{
  "head_dim": 64,
  "activation": "squared_relu",
  "norm": "rmsnorm",
  "bias": "none",
  "lr": 0.00417,
  "train_tokens": 349800000
}
Each number is 500 + 40 x the weight over the matrix's rms, rounded and kept within 0 to 999. Layers, rows and columns count from 0. Numbers have three digits each.

# layer 6 MLP up, 1536x384, rms 0.136, rows 790-934, columns 288-383
513526514522541508545535447498441478454507472451446481486509518513477499458487451471507486471496535535541516447449564509534540541479546485470592471527449512483510563539497430500500538385455532573493469568462571498563522517557443489530527541550525503506504567391582588432429494531527506545
503577495539426492520577504481413504467516465495492498509533491413552485464443497447486418491552491505445509525439500409586486576493446511419423464533506489467512472518457534544525582484471557512590477480472433480470522468484527462550548503530504519604493501530524530470428427555456464513
480525466464564641562566464537546500438531511453533502478542463485500512423538543448504603470473541511438470521537469601525477465470433522523489543571515552558438471486486521440510484468516530578466526488516569484513437450505497429448548488568464530544503517535584497456481522498568519525
468486422547454576564494529455554504562551532463543481481578547518483510551570555462544536488455441444482372544589475508461570474623581491503402527570485474502493457521441501576479504395486446561572499420500532576480447554507486532526552575458511571566449514485465516608511517467515471502
497491498492496496503518483508498514501498490497519505495506502499499511504502501499488507500476496499490506505496507499488502497491504505501495487509500500491506498505496508494510511494496476499488500505501505498496498513497505496502501504506489505509505500512503505492491490496503502501
496498490504508484497486505502503514496505500501486494495503502500498513494504512494495509497508489487497494504501502499485503506500503508505505496502495499499507506507508510502507493497492499501510494508499500500502498501494510502509502508494495503505506496493499496497511497506507494506
443564455484608488503590495547454496512549418460397484541551453482456557468535544528467440554477563469472462501512506536491430526574440463554469445491549507485478444463645482583500447579522475433527486569408387522530544455464489487479527537532478500498506568501455490487469588462524464534
472483567504587620482572565469650496530528474537427543535583549495513465475514481484473506562558509408449460420609420511502526448515434483466523486613523484556481499547541530502469465528525506564457402562442601454461541481476496481500537545432579533481562574536548639549490453567448530507
477529452485516469535547480503443551576493428527545509476511467519463526571474461498498456530544534540585446487511533513502487563499505556453417517482477518433498560502523501462555534516437448535526474384493541454494443547465510523511495492507511518432522464560496474467463484439573553560
480500502484543504512441554479576561471564424526540479446509456477453551484491530521529536543486516450485574462473537506528554526468489429411577478582441489509480503546534534614415526470524465547527507571470488457487480464478427456411528458524493473446479521528516510463533502495498466534
531461466476493501525498478564468518508410493502541507506473536468521492504550547458459454521507494478476489471476603474452509600568582450546475454530456495532513599495587518615504527549514484559520536467554416484550491370475531511472494457541542464594539515472501467458460529501460429552
492524435495537381488490464559512485497536543494496509497489489450471502549491486507464491489452553473485459435583540533550504582574497504545402515484507480493585549481506514488512488513525453516487594459506475418547508512462553501446481467545580568484528570534475520496478522524524514495
497507482465479537535457428500492534466515475518554590527561495579452465465450567530511536515557504506481437486496449355483500444499448518459482526524494408606474506518482512477532531553491469509516429492450502582420450611497472471487489503535556622554508419551496513443500500474461444497
501503494491501497512499500504497499497501497508502502498505502495499499504497497499497506498504503500499499506512502502497492505501496507502499504499496494502495503501504510494498492508513495502505496497498493494496497501494496495502497495503495499504501482500499497491496501502493498498
520562528482461522403483525596547480503518477525564620467504522491578447449531513599469532501500461467496597440538464500513468512503488486477444492476500470530472541505454500535554504537549440487484551548488537503466561455452605500484464484559522547452577500556489512500472467516487483403
497517444537449558456469507466560528466560450442517542525547539466543529513532466458535501596477543536517511570526452497531477582509546498408504489500522497491454514547446574496444480551508512627479525495518497505510451525432522492511449485467481460544481532522575434499403465517532539567
502447486536489446440448508525496464531533555528570582536497483507526432509558509551499488579444506491439509458535464482549547523416496523518524425561511471500500481562565464497488435491574439529519491508521475485563531500458478455431489600407497495473524440492523451512482566552520524485
456589547462459521573496534490483413428484442537485434462547481512515461407507424484498567445550490515496482440485442474490561507493572467504495507595551477552494427440518462505564497445570444495551524529530476455513506513493579514521533514501492498471482545569512522436483562465426480479
511557588463476568441482536450476506542459492509511513565502475546471487566476474518457445546465495515566489486461446459513538597512505461453458465460440470501539523544504508508498510502470432500586539540507490513517425463408434505490483427445564486544548521477534505493456496500496473485
472529446458493537536466507473489532483587561503497515510577481492390535574527491533563495494493619566505489515514543506507387534467544477484498474520522509505480512426532464490507510451551511476500500472519515476440436427489533523493462512458516562493501476489480439493525465460554510541
502525505479582545449479464530491520552522560539450481498481341501455517500603474420512482461464566543532446516531455563531466521599492567510544514470472496486546503481473513484531525417417452566557554438552459462536502520432581421473502480447485494629556578487559482573519484516556473518
493535518544479475493451567490529516492497521384506487480501494434544497405601418494600448443512476508434498609497517567512477397501525557529516537501503493501453560488405472508511478581473508596523521514464543427480510455484511521488531469477531542517528531539475542487526482488519423557
504509495498501492508496497501495504497492502497512506516511507508501503511499494494482512495496512499535484504503500495484507514499488510507493514502506502494502500504500502507512515494502513498487503493501502510504501501493506493503492500496497487495496502497495503508494483490510487492
496489493499507492497500501509512492482512492493505518520498509508498513505494504481493504492477495504497493515499508534487492497506508501511491504495522492509516507509484506508498507491507518504507509495503515519498495490511494484493508486511504495491504510510498498510503500508501490499
536494453553533574469491495444539506517508535532505592445504509580455597568443523431462598489481510470479463479499472463508532481522449492462528481537525486628484472529516541480570567400515459523566546517539498565546472544515522472552553503479537471556523429477601548474467434429522509521
527529454518524515614483476485554474551507484539507489489492464558513465497477467494438525542463519507456526529470439527502464538535498508489445442466469505594497538528406477513492471482554494490469510488473500479566572480528350450506507562482553547404600449507455538439508475513428530504
510498497513497511500520498493501496478499498501491498505499497497492499496507506502490507504500502503504500498495498492493510509516502506492496501500496503497495500510495494490497495498498496511491527489500490485490502503499490500519495501499503502507497493505483499508498491511507504513
515497486492534509519496487518514524504529495514504514514509488494506507519486511506477493513489502474507515491505500514514502522511525508462507484501502534488482510515486497502513521483495495504478501487509481497513524507486512497518506502512508470504494492513504504524492509518513490494
527510528571486507638515557458463466534534415459469508484481519476426538525588532493445533494512523461422471515539556528479474577590498552525537650490517567469546491590547562507563516528517541552519529492484518470521463575476573523496467522586457603430488516484487455469392502514518475519
537493520459487470520523474461403512578550435472438499487498538419488580456514541432462537509511509573543503457528516441504414530517556584546468476490503462504459506459494554486430456548544498524495464519539538503511538565498552527515523461628531572399540555566533587400579506520475466569
494528532488483422508528508571473579536472529506520435467539403479516514491492479511458476483559424459511444505484458531502525506527529491483493602483540466557557463514516559529498469470488548463410526551586442546519490421559497549457464537522519564548547503504541466467446500432631466438
506479505420500534483523426520556460471494536479485502545612515554551510448552495564485505450452521516427620558492463506429508477527598436590394527489538576456531530512525465461475583498473544530508510482526401417472467464468490490512431539487438488473498553574575530474469476439472506533
496468580532482578565474476521488567462530565480528477409518487520487527534459435404570538534537605558552429445568508431524563509513505506469465520610526550520443508536518474473521441548460589479429468480583522543456560546521460448519477506532514484558465469551482637469521504565561526526
538492451405584574527526503599462550495521484520526507522593517454470473565514513453455468545493466396511572611404562499467509502505402447533562552500538499418514487436477387533427426538488548446512550548506498516486514590572564523480460548494456518522554567516440499536478380496434474537
515580445487484479518521406487465546554505498410517464536591447514476488433551508520462479513513536439490510562542463508536403411564557473519499456502463502502559440549552448469543524552540537558549493539547479460500566458448539503548484505542472550505510588505513502551574489413495523532
530535432531529583412505498591482531400542497581552479457494506539470515482480556457546577509538546432402481386531475444409556480441458528480450442487428560514466532475526549556466552489477434496431497544553541469509491497471459508487432524522514468518516510515483512517541627429505409562
465551527514467411493427502435535442502506512455481496486526440513483488500568547527528464543517423515388628511500483565506531590492458520530409504563499516458484515460543577462525501480475420441505489445494566494571462543437468477516510597508502459495467484467506571476505503449441542537
480415528468481532555393495501535490510578579500453576424447459501518504525503564472623525479450622486488504542544533511447438449475566508442510527502516520545523515438559492438583516515578496560517465506423434535501544425507463445491448392474531554505492521511566552550541479543506485618
491504499506504501498510509490499499483497499496509495497507510474503498505504492477506516501504504505517500497489506505498491504508515502507501486488502502511507505502511507504502487502496494504514502493498509488497503504503496501517495498491505496494491486492500503502497510504488496492
560470508433519443454439400480466384528494500461411486539507547510469505480572461510498539443492569523435547492580482476477454577471511470520506556447480453553494420492467456504523525533555496477488575526505506533464478541462514554440479529458490407557531512491463481477513508494531502455
504495500502498504503507501500495500503497493497508503495497504508485509504503507490508507506503498500507501496504499504505495503504498502509497503498497501496501486507498503510499497490493497500510496503500502499499499490499503491497507501508498498505502489491497482485506488504500494498
506499503502508505497493494493505492494513486496500506494507502504478519494504485492493503501495508524493502496510491500497501493498499508508491498507490495500506501498487500506499504494508498489504501493500502508492502502494505503518492505507482509501493504500511497500503504503496496505
467533508511502507493509601456504474560537541430477510515523594456365508608520533447528543522497470490450518455503520525415466561473520481539441489477471442463494558440470464630515524501539509489344479520502513432402498546499537588494519488531515438502444482527553458543590532472563507596
550537403512538549544483559541442545534567535554540465521528528508456539520535520515476571551449571497438467508531520521491442495497508475518564450491431538459464513508573523500490534493531567538487509519522425536558515542467447475475458600474576563490479467523511452489483526527476475482
448467508492500449501471521537497536520506433445500489483532482452528479621502472575517550524462577486476539421567461467516453505487531493476493450438556471456526564542458512475449499534541504455399511533452475430580516533442580480436593614537542424600494439428453551451441560467521481553
496508491496510500523498509495479507518516491487509505498503498490489506498515498493498521479488490505508477520481473508489484500499517510498500469484494472515507471512503512510502503475503494505500505501495510511496513504512517486494490501484502495506514510512499512511503496496524485498
440555605466465502511420516559470588442563489473544537438546427479438563528496472486421508495531512593540551519459547557521541479504526381472474460523435534418475536545532472491460475503526557485470471529494485556565477449508451477517554596509538574489487456528546419531440605454417486473
501467519442518525534564430476393454461535468391501491484527479508499534481563505500476552482475548431423417439521476529529549457495496511478493486540492525554499560437476558469518521528552424489514552536532438505492533443424569572487562527447508560440487431501554472532416473515520508551
487534434473435548550472555492573523515561621487514527515434460519572551528367463572412564517429504563459472571489501448505421539467539490505395565509549484495508474484484438508455489548567490455558544483539486549519457500616548540521476496478477539419515488450485515478509413385558516488
466459499457459564520521475482538479453497523505522510446472476552519466446545514469454551503511557518446462542444475542449526430493560481532455537492454467459480609525478424483568512520439449550538535401439514561546505497499507508520483544529512543585529451470507471503553495429581534530
550470530435500567486515472556447525488470490415490514593396454503450457456583553531582491509425490521445440488524491482454442526520439470562503509484523414573443541609515441480509448483434486450435495519511455428524529514452555378460501559504472599537536502498539460502523535561547465621
507520483479515486489513525509521503496502489507500497496505508495492515501495477497497523499484500496500513497500498511512506507508510469503496487506469511502496494501507494503500490510521497489498494518496503497502523482482497481506500500505501508511506503503501492497497489507497505492
512529490487493519507518582465435491477479435458585575445537465491516460493537493472500563566536484490516452577528537522556497529488467541432552471445550441525501569496467418520481440467489468419528448533476507499487569574464462354437384552475470546463458499410537535518442473503510479430
512570482489446495453427563463509509469496494442448514461617494471468549467515547507583418498520443598519510519570485542515496517545522510572461381552558474465600523505492476535390489596500617500537581538520450486484519446426470520489429439517556571498446486539514553433524524446522473532
490494529456533505455459511449550526517495433477381463494501412454444514506531502571614550533560490497482500454552405498562515560509516490507557541534487583503499487523460544486497529501542444438495534472535497512484488452522561500520460545673540472429516554484468514436513510503445463432
535558567463477458462512475548498466506551491503510524515522479513494509493525542556491529487537469524488500501479458490526512507585459517481493499522448450480439433500501493479505413489466467481532507540439488546502427431492470508537519520466452553499542488498538460499511445572570486563
478492508502495500554485507497507430471450477515541473488457461541490537435443510533497517413502468527530469521468462525463517513472511474527539580512537487536490502449514558485501560471450489523499497505465513425437546489480470480551465501478505497494493428486536526510526448518465427487
460497444561449599418537466471496497541577516479501489539542426443578489520471484472549524473488567493524468529417556496485432545566491477465497519506471441507413529482557496557461439527543442500529569498536551541483437468605515436472530584513547464481539494553584491554537523520518517496
467465482513502476561563485462548523480471489493481502432524510539468483518537550516529483483470476547471389437479607568572475572429541479492530549533486475486463580519511445520514468542486609509473469471498528490452536442464521520483507456522606493549502566594475512453495553498447440493
491543468458513569566425506419427564520525559490498407417489519438458445560552524490432495519449543493505579459516443489430509541512540540513488526488556482513508545510551461546534439497526509394500506541480516450520520490587596480417533591550538536546475609439426555534568544504512507527
468513569464562509476521557509509501502455485594447489457465494479516415467448489454572498572489580524433495529527531542509518572500494496542485485556541428497492513534481514531496511494502512449420449473476563393484471469466523567474465522484504468483509480485524542481509546576534530569
473444508550529540457443437556489457566525517474445493483431452518485435560433560561496546530442451574515418481426482456501419553478534520517595531486490577420505544500524500599457450470478480489563597545519515478404522478460535490471413539489515517421489510507432416428539522488560491501
467478514500516488510522438567482500506480552398491495469546491451413550556575460546534502474455551602561495452519515570426407530533487547514504487535506477537546532473575528531454499504466603490480572454516489534508574532516473539505471608486548458503491497617535502476585516467531450478
546523508584500508602401488452618483538574479457487498436506463492505487567566552577498471478492466533498524492612471569474483560531517537549530431466482464466520460530519467565491542547479515427531535426527587489532523455500469468532412501484424518588553525547597483526492472474501395503
509574501434552523514534486553509425465472455572460550528441570549557517482521524551431500462491571496467471461473462509496498450463514499480547461463503479524510484476519547459525539533524444516473478457561480504530427484451465492531556527490513506467489564502529496548497445462584432518
495521510449504525425512465517491526436534505485516452594538455486469548465424529500505444474462454500520504475503477497479491543475510468589533501491491503526513452493484540470474562556507445460509502512477531480460492539505509504518517522511570527575562475447492488561428527493461525514
519534478546497426582501484586478499480482483463570511515480513497565533495651487536452503480482488510510461475562539562557561433487557487542483465518449476476486481459545471520482469526604504480451492508501467535497471565513509631536509462491555489544522434390478529467584589559493559453
522533459502447536585457428502659461520551534482474468508477497421457554493567601454496480465475492494451494513520539435522471445430557518506498519467369516483458510471510530467479457463503459467489550558432539595522498523447410489497548524504541507573476464535592539484456551500521555602
499492500510496492502490491498520481493496514510550493500502512490485519510529492514504503510508500507497493510479500492494485513510501498506491502506483489488508506498493490506488477500496500486501507496485496504477512481512494474503502496499506513507512491498513491479495518500490497512
499440410484459420480532519530574474531465469521560511502490509520489512546508464526479459467465530467481527478532506482441443453595602508459403510508500517535538580541506493530484530497466506450524542456505471489510419440505441524465459553452510518506546510454543471511429496554527448486
520574457522549493499561495472455575561454488455501603507572495494470552465383494474575516562520507505536491463567492583531484592556561507458480587468444523471515519491502527617474467481562512443494482513511477538521598509579545528508509541452505535544459507425532514487524549534495440520
464445500563483463558513482459472501446583532436577474477597457487505485502522517519459514545539583504514445541400475536467521379455466508506522424472503504434489500556542512456508497559525574538472495498520488411427519473466677525440560511453499620411464495508527506481434423514491415488
529545416486472499613435507511497564383564510522506506492513532453524604511479491457469497489404478451485538498510462458576479431547566480471479564589494474437521527537540479489536428477506526514455492555533551474438502540515460505441456486483492494418581488542563560529436477516520559476
443465446596509471474531477522558432482543504488528516572539543524544425514523611489501461530553497466566494503547514519462392424570504538482541467564503500564455473493515477505546451490454498492484499534555486637494477518559496538504454543518480555476521537476488572502394524527488470526
514460520427517558516503430526478453514476555481517521545462498480474461562481518505497474517431549530443519508519422488517533541494523490414547424520466540455555447566558553591519503505435530475482481445440535514508450499466458524479455540535489459476487454537498489523484562527496484468
449469465525477507472448504564517507497502508472518467536588488508468490525471499517521544444528508445521393472569594464485457563516594475518461510456490468501605517499497495455478468553480483539542488436475495545498587514458476435553481447499485482519489503521513461556443474498507557430
504494502502504489497490496498493501498501501502501501498507514511499503504495495495501496503498501499504502499519508501504500500506493487504504505501499499503509498495497493509510499512499496501501502494493503501504501499489496500493501501507502490501503500504500508508489502504520494508
508522484498499493535425507545473526529582533504493518448517482411470453498543503532527513496501569531485500504529470525481475504504546466585588550525509539536634555484474528484484499485522507444416495435504549491495474467495482512512488453513411626498432497488506475558504537502506510508
520496479468463463484428531522524525692471521441510534443546563482522456460536524431487410513498538494553522419441393531453550515482466564466458479476422471516476599460468516544525502551532485471499477456495437503471461482498495443499509563443551541529520527498552452508490558521433360491
525495512504522547585407510516559451494568484548527480483486568449581551497464493529464493548501522498553567528429448588487505525571535547439533445465558440492482564505471424531555395534514483442471511588474490423514447535523473495424550446539509493448553479537571502501510442513530519505
513498450472487555526493467595472458518478548500553509582391475466568614516499432485554467479505528563521527529477438417516552466539442475480508421477470498445553451567494540558423441516455519472627500484507473563459509482464400573381515505550548565503566513490495459498511488505495494535
485489478477535543407503516481493491519529503527498495491524529472488485536476502501478563476489480374523512484453457398550535493492496550487424478552487511423425523504474490472543552528453519475548572446517447425499531479556534527473515549594448556446568574588478468499401459460492480507
539544529498451463437530549494514494532447484494476549545509543454500425413514457510492614433535480584503501529546498534502554500558437553546452458479523497520557500562461537525507469483521493490424498563568547590477493474443480549491474530571501515462518472481561490482551541581529396597
523516500509477491493485495500500499473493501495507508504498502500476507497502503508505515505494496506507496506489498509493518500499500503502494501493502499493502497500507501501509505500483505504503501491496509499502492492503494504504488497493504492509503504499497511508509493521489489494
510491514511500528504498504484518511500499520503498497504509511495506509505509512494492512500492505501484507508493480523494504501511500500498503512512500490511509514507497479499533511516490495493495507500498489509490525514504503478494490505491482495490515499508505485491501483505498503497
463444469524479503516548451543509477479502498442510439466464440411473508519498512507589541470504524520486436523469428537491511587566472557547506472504452557515576467517517513458479512544485521487381600525521524538466512517496450531395460528517489496503429586528536493494506477496512528525
503505488500514505505510499507500497504499502493486502507488506503488517497491503491500496503486506497498488509505501497494495519504501497492503502503493499493521509509497499511495506493507497499500499499497507496495506509487493504512496497502491508501524488498498492505498502489503503479
535505455605446505537488492511535543549530501568461462537523488566490551454524456485517489485433442526513509448494537553513563521495525475520425424415553474491529498601497508495510487485492528471540460552539551530520508408474498532492530498535523536495474557572524607518429448496479542544
508554510499494465505483520580525531447563476538525526555467494518551491493521495467515514537493525531501531522541488497549523560414464497501542510544464514493586490499542463545440540453468492583534463472460490482459545391492477486477441509570520600540538495573470496550555518503503513475
510496472462475519464510407504539581506487574523527483432516465476471548477496499482507545464582462475468466505470512478537492506540459511498475480538487507503530580481515493485526451503507514485475543526511522502475522571440471435531501458521571501517510500534507471631515479460478471509
461520392466533447504485424462457564393500551468455550480477524448481538456452492543532467465557470467473536521483424448529408500463463569543546572502485482561486474534532502508620522485545498493519449467529518461404503530503539548445430542497536467539486462485446438508510507439555482511
542516470456408482442479530463458413473445498483459476447520544523456421492589507468492499487465510473461469492514441571461438515507532535507503509476486460518566477498524533525503489533462517491497442480567464497485501457491484498493476493531445527407521513532497424447470555603523466538
490493484481466492555488473479457492538570506459574465455482459520495520459612450498499466535529534532446473544447565417519483447501517476532439493469504502518501576543537503455482525471480503451497471555488492520458487492514477495446529527480501442451501472546474492516434517564476365603
453576532516528486486479445470408516502456475538478442480496553463496548454460502475500494482533539530493437516503514508462523449457446496494552395465501457513490473559501509559444493534450509472373524456519490543483466524467465465535469493511593459544509502523500435470445505520534479492
488506483495479527523510501497494511505474494510526505524530507507465480502509514485491487454487501455507500513496519483510517484524490528527499470510488489511518478499494530520503485525499494501500516462505532527508485492481503486519493511505501514497526517495524482488499470505521481499
475472511503557510466494475497444475498545479510485460466520534491469519557528485514493488479544524521496490517522475518493531495518572524574497554499480523546554524506506515460530503520430506518489506550517508461516494544545533499514493499456542478482471516522518516490484468511548508483
470605538550543471485504463502514524559497449555480452441587468454533567532452493540535494505490423441530544465481445535458463540461489436571548465526590501488516478477521567467482430445577534449542522546521575489547497489510490465554461518538482429420525488613507496437483509528468454515
472567484456515505573507400553475457578611547581495534517637503459555360561495543580449498509359434477396499565461470436511528543505525530493541439514405505428519510463496556505481481547525524481500524527527491495498491433421499547556521471507542548539466504479605527448497499473500438475
480506471420491490484518494562485538490539449481461501450462537501502486424503495462509431563464490481485490476522500495461522519601470512546522545503597529511478473573526440504530514515510528479567562470537561455488471468443498540527511477445453511531473443532502524482448576456471529523
529486551499462502452422561437511462509442506484516494482482500489529465511542556536499547513532472462555486516517401477534525463486510484511503549524500507581539476461488478548559509521456487516492526485457527482529448514454573485533436482550466522531485563493504439482470493458462474496
489525545441512432439460486506595480486544420534549445456572529452557510475517497479496361549510468567469499493467468494549492487548557472467550502537480530457541517436455537539505537496543484544471510534524502459445529490462419475484618519525450522532533475444564514401474538480452488540
499500503500498503512492503494503518496495488507498497505499502498485527499501480497499510476503497513500501509504504505484510506502496500506494485498491499490495501490498504482500502504493493497498508491488500505505515495498507512508499494502494503499503497509498503505511502509513510505
565521457481590411513467472423552541448452479495479539501537498493531518401513516557535418426438513492496459491512534522489448544616513501535561429509416445479589547475518493419477531549458530591568455513526444458485520432418485532497448543504506555513530577523606464426468482575544479490
521512497514477498513496503511511491516492506485496493489491497477494515519521488508500485506499534500494497523519509514512523495496486506494479474499459478483500478493492502459506512494517494509495496509467517511505526510501522472484485490508514511504507513507529489485487499511515500518
502532403494525581492510503478498529453510453527483416456593547544524529432434493557471477522411422476503440443494528550507477425486494428540499471441555543492449417556495537490494520490511463450584570494523567510470476508545502458450513518515466572542492543486574515543472528502463484567
517486474494501554561430514518490501503460536483435469531523492458529516419517604496507559576486442572491501467438511504463555467487522521539498395499437429503520550506462495476501537516509491591548553582519560510467545451519538541545430476540483551553463554559520450546531438606482483559
500503485498502505489487502500493511498480501505508493515495520503498490497506496498487524498509495503503485526496508497482514503493490504480488493503497485509505506491505495483499490489503482496501493492504493508500475506485503494493496500503517501500514480495505488518503491491500486507
549548477494484484486620486564445512523612567435381513571496543510466460512517426478517531493526516537558548524438486457552496506524489438487480481482437554444487495493518502514478519522538502491485438511490556448466481464537523531462514513433453413523476521472530528479548516483477496469
490501414523512498514495497478495514524544479533547473570537476432466513474477498545482504487436549502513553495521522547555561489560571520513437564518504503558527509511495485501611493510499448496489564502594509495564488550407535435488462614551467490467495454486492498528489503429532527495
487472406492480503505460540487547526482472476499437493532467544505502525458579511442550471475486503513426498422428449484492537557543527482573488497501536475508480460501536415480556592483515529451555487518448543533464490447579456527593405519485509482464542497477439433444477515524520528503
474540439493460653577451459453513571531482534502548482469509480446459509510502455486499517540477551570574500460517422528481511462519595556508479489580490510489431486540519464483532537500451478453477482479425498462477562592502579483514482536453513492561548487581493483512526453498465447554
543469549447478502520537506528431483443474508482495545559574481508470490472513437484510554518506505563495474516533528500531489425529458582467428490487518507449442524464445519529545616506502440411463518489487521532497511500403498435520550514480555507469421514496503508537474512457520459469
487564520482514486509448508593585497469435429455477418504473447537462522450542506424493523444646438497508416478469510551512468512513482519489498521543480454543407553488507484555481522523471557518479530533569503462555463431534503484548532483573531537417476541564479457533527431413540501502
481515553488577482461487512445472520536476479505580412513520556481426572525480500494568532493538482480545425539506508455495519405542504453554529449483410422476481542436513519558511552494538552493560485514529545546504487520563508501510453452516552441515431478481422509493441547528611471543
538536438511482514529537538502405507502489503456507524444549473534496509453552455494471533521476535539477493493524475455431504477455490481484539519572402476458501505530466539569452491452571493628469438462509484521461467565503569517501527496507481552445495453532480541428463572495470562482
497500426396547558508501510440410604541544493401531511523535512434491468489509436410523463417534451512533565461519573500533505576573521532507554502511497540465473441532450441453532545549593525474470425385484429535478540461454542525498500550574510543478523563449536408404457465527561393468
503510508521511507512486500501510491477499517500510491496495501505475513525506496490487522495502503496490502502512493502501487508505495495488490492499507493506511510507508507499502508491500500491507488514486507501492505504488489501500510509519500498491498493502508505502504497510511486500
500497499506500500500496499497507504499500499499508497500496507505488498499508490493504502499496503501505499500504502499494498502500496499497496503503494498499499504499503497502502502500502499494500495499499505498501505500499499497497500500498497505501505501496503496500496499494498500504
559515468493550530429492451554570544544497539545468446562504511478445492515467461485489483520549613506468480509526500496520480528522475503481487556528481538485465428516494546491505450475483515533459519444558483496491518520476514517512536482538492509525507528569495492515521512554461570506
470511439502460505486440475492474484524508531527430534499445523527442412494521517514472526441498474501489456460500625487557470461488573533487476459462474475562508589453542528510461430520503512487445506619580454583472496526505502509429565537472483409529533501542537491463455503465462523575
465536612411555500526558502508492588504520546438567490514424355476496555492548417505488460536430458562545484466493468467560440486581513492449414502549519446499501458594433480483558490489498527465454506415498530492458460501433444498464401536499463492512450454566499443536434493410470545466
482431496492529546479509537515483459537515546539549530480551559601479478460477513549519475525483539478486446502532460482518385571465496579554433511526486485461499522417492527441558564533396471439463513484408520452415503372524522564417499505480450514475529440461520425506462537484485509562
378454469458591464507513549505574580457547543526469495444554419456446514412458537538462532492473544482504496499454538416471541547501550507519453485524552495441559491517446465452585528507452561547499506498500489497555467459466543435490535522585481444409564497545428524548489484557536489601
452533467514481486518526545532532534526472552496468560431514536513569524475526501460500464478423470537456518524435507567513586515535422536586477464459522460503409565482485459510456511528511546496553617538534454466496525465548531508436460564495461451540509488485519543473565543491511497563
591594506427498452540459490496551474394461471469452430485462475451525473453463507558607497472509517516515423569484500505469524507514511538507506442482454500533454491490405584532476486554571502516500521563547515447435510505476545455474494469523540472473510500475517587482509535487488500526
505480512441502498568473512490508503569527499515517461516452410423486546521477514538546482559396506487564464498442499503573515490547535518491521538461448445469431491531449537448478532469521454486435538477514527532440411522501564535440406505536515512466515541499545453479514490503462463460
492533469463516491537414489543507502447529561482512513531539497533505525572513544508565540491448495443514498600420538495469576456638464488559529503524519467419508600497500538567554529474434503574506488502491502498455477548443539546489524490515501543515473540477525487470580488449454505511
507495491519502496526479488494507468530532511517501494528513511513501504511510498483525499544492516518504493509518508529477514514491515522492475498522515520518507513494520491502471502506483507501503508474508502514494455512489516471544513493480526485511496521498496474533495478494497477507
494509493504512505504496490505501505508503492498480489503511496482502483496509500501491514513505499503503507509504508475509500502500503509501481479507504496474481512510513504503528504494504501499497505498494486505495527511502509511521501501512489491491500501521488503505502505499491499479
456493446526460458565506451583528601448550461448443550518535443525390523515494554428441511494472487531510435547585509455445496556505501587563472532589520512430548525445552484510498391551505581572493477487530483497519590469506502522491510491495455566568492472522507512448501480519487453459
487577440567458486448453615593609474483512492543451409536585490585500533525453454477507639499488502485552447509486526533624487519482545491582558485495481545497446620389495440495499499509524508523498450471434576540472538448488438474499554416496498541493537483521471519541519474474532543429
492558485508474480515489454513531525479529485492520534484503461520525523470514523440513485557471497565482539538485529478452487506501522516477531466488494550540506446484488504474526507499499492493507526488533501507494490515493509421527564477500480522507511474487472545522521466512477525489
515508500495504503495499517501503509495511501495507506509502508500498496507492504494495514494500500503495503498501495496485495501493505503502490507504492504498503515509495502495503502503511487498502510498496513503501500500506511502500495497499501488504521504495513499492494497502508495504
457551527477495554436462524374466504526483479519465514518442448520556460559523529562543432495535495501469516587519396571491434531520481512499533472445449434548530496444567478558568476529447474450489564447572522399499546535516574437446571493466456527462500541469442498501555536531494457544
513526555514555541407475448477557560546516565545392567528518442509478520495519505467477565493383505534496437532543414530528513503534478540555475427459515452526492559480441574582501437561520451448505524462534473574467559533472498476540508526568477520519537544474492509535506546518547464546
483561494572516510589439522506605465546448481517517424470543507465472509539494505408450543506498452487490507468577485452530538452531603476464521494503553545491490480498548520531522468513547424479503446523448462459455531557506528552480427466484480446565428483557485493529419546521523511449
506593404525474436518502583498570526519481507477433537507610525511465457547495482441507505512509486553510473520445539434511510478577517472573488562397480552538505513629498464573461568464568465449507564565590528504469498476522510555441448463502509578439455523513502595560424482510397511509
452531612547553534443525411520494493511443451485469487436510429521463458464499479531464473417570472490524489510467511497456525549479453556618490397557549482550527600477523521552504462551482524536544610504433390511411463455504511507511532585457584501542522537486383473440429478530511554465
393465536436422542481481522457480500481502526503527480468462495444356481574548500476469532555496522468424456533535526515522544498491484514493596488501441483452546511488527524493588422422526423535471487533477443493465455448499585521518551536588475493509483550512496533547448427537483523538
437410481496482473599532607416542507513475438505463484515578500436468560490494521500512476469524581487540489565553457499539455513552476559511518509510504534495423513462491522476511516450530461479474480510520474537413527407489589464526498483451528489502505460473573410488436540488507505509
497494500503501500503500506500498506505507499502509497493504497500498510499503494508507503493493511500501501500497501506510507498504504516502505503507494499503508499504499489512506503502505503485498502503495497497499491503494500498501496501497492499510499497496507499498497490500497502503
471474470500566509521482440439538580487561505456552469462433509535521451463518511477461510532490523518438449525538525508482471503465594480526511483522521509437498521490567608424493431519506501466451574481492526505498518497466533521461481465582525483525427577598454539508492528530446425486
520504528571576580454436515483554502487511465403505587412546470532454492563458486568515497514554549537549559517439362483442540480573446464538598431467388372435543486514506495599476472467491472538532509513481445435452454516487501549496552549497507482521603548493538482451464475531538459460
505537481468526537610429426479536424521419495479410481486522509517510517457618516529526490519575445452443557499492531469464456496574472426524534490463453517464520414513487435504537542506474534467536465434498509580499458580528546501522534432486462561438516593500470523476571439517404474492
522522534475506538512523508530475597498533417513472540442597484425533431588543495412415538478394424532548486506577482518527524427466527476464486511477460530497445563519499500453524450496491498529492502484444540524514503530501566475437513478472516453495520548508493466401543561501455536525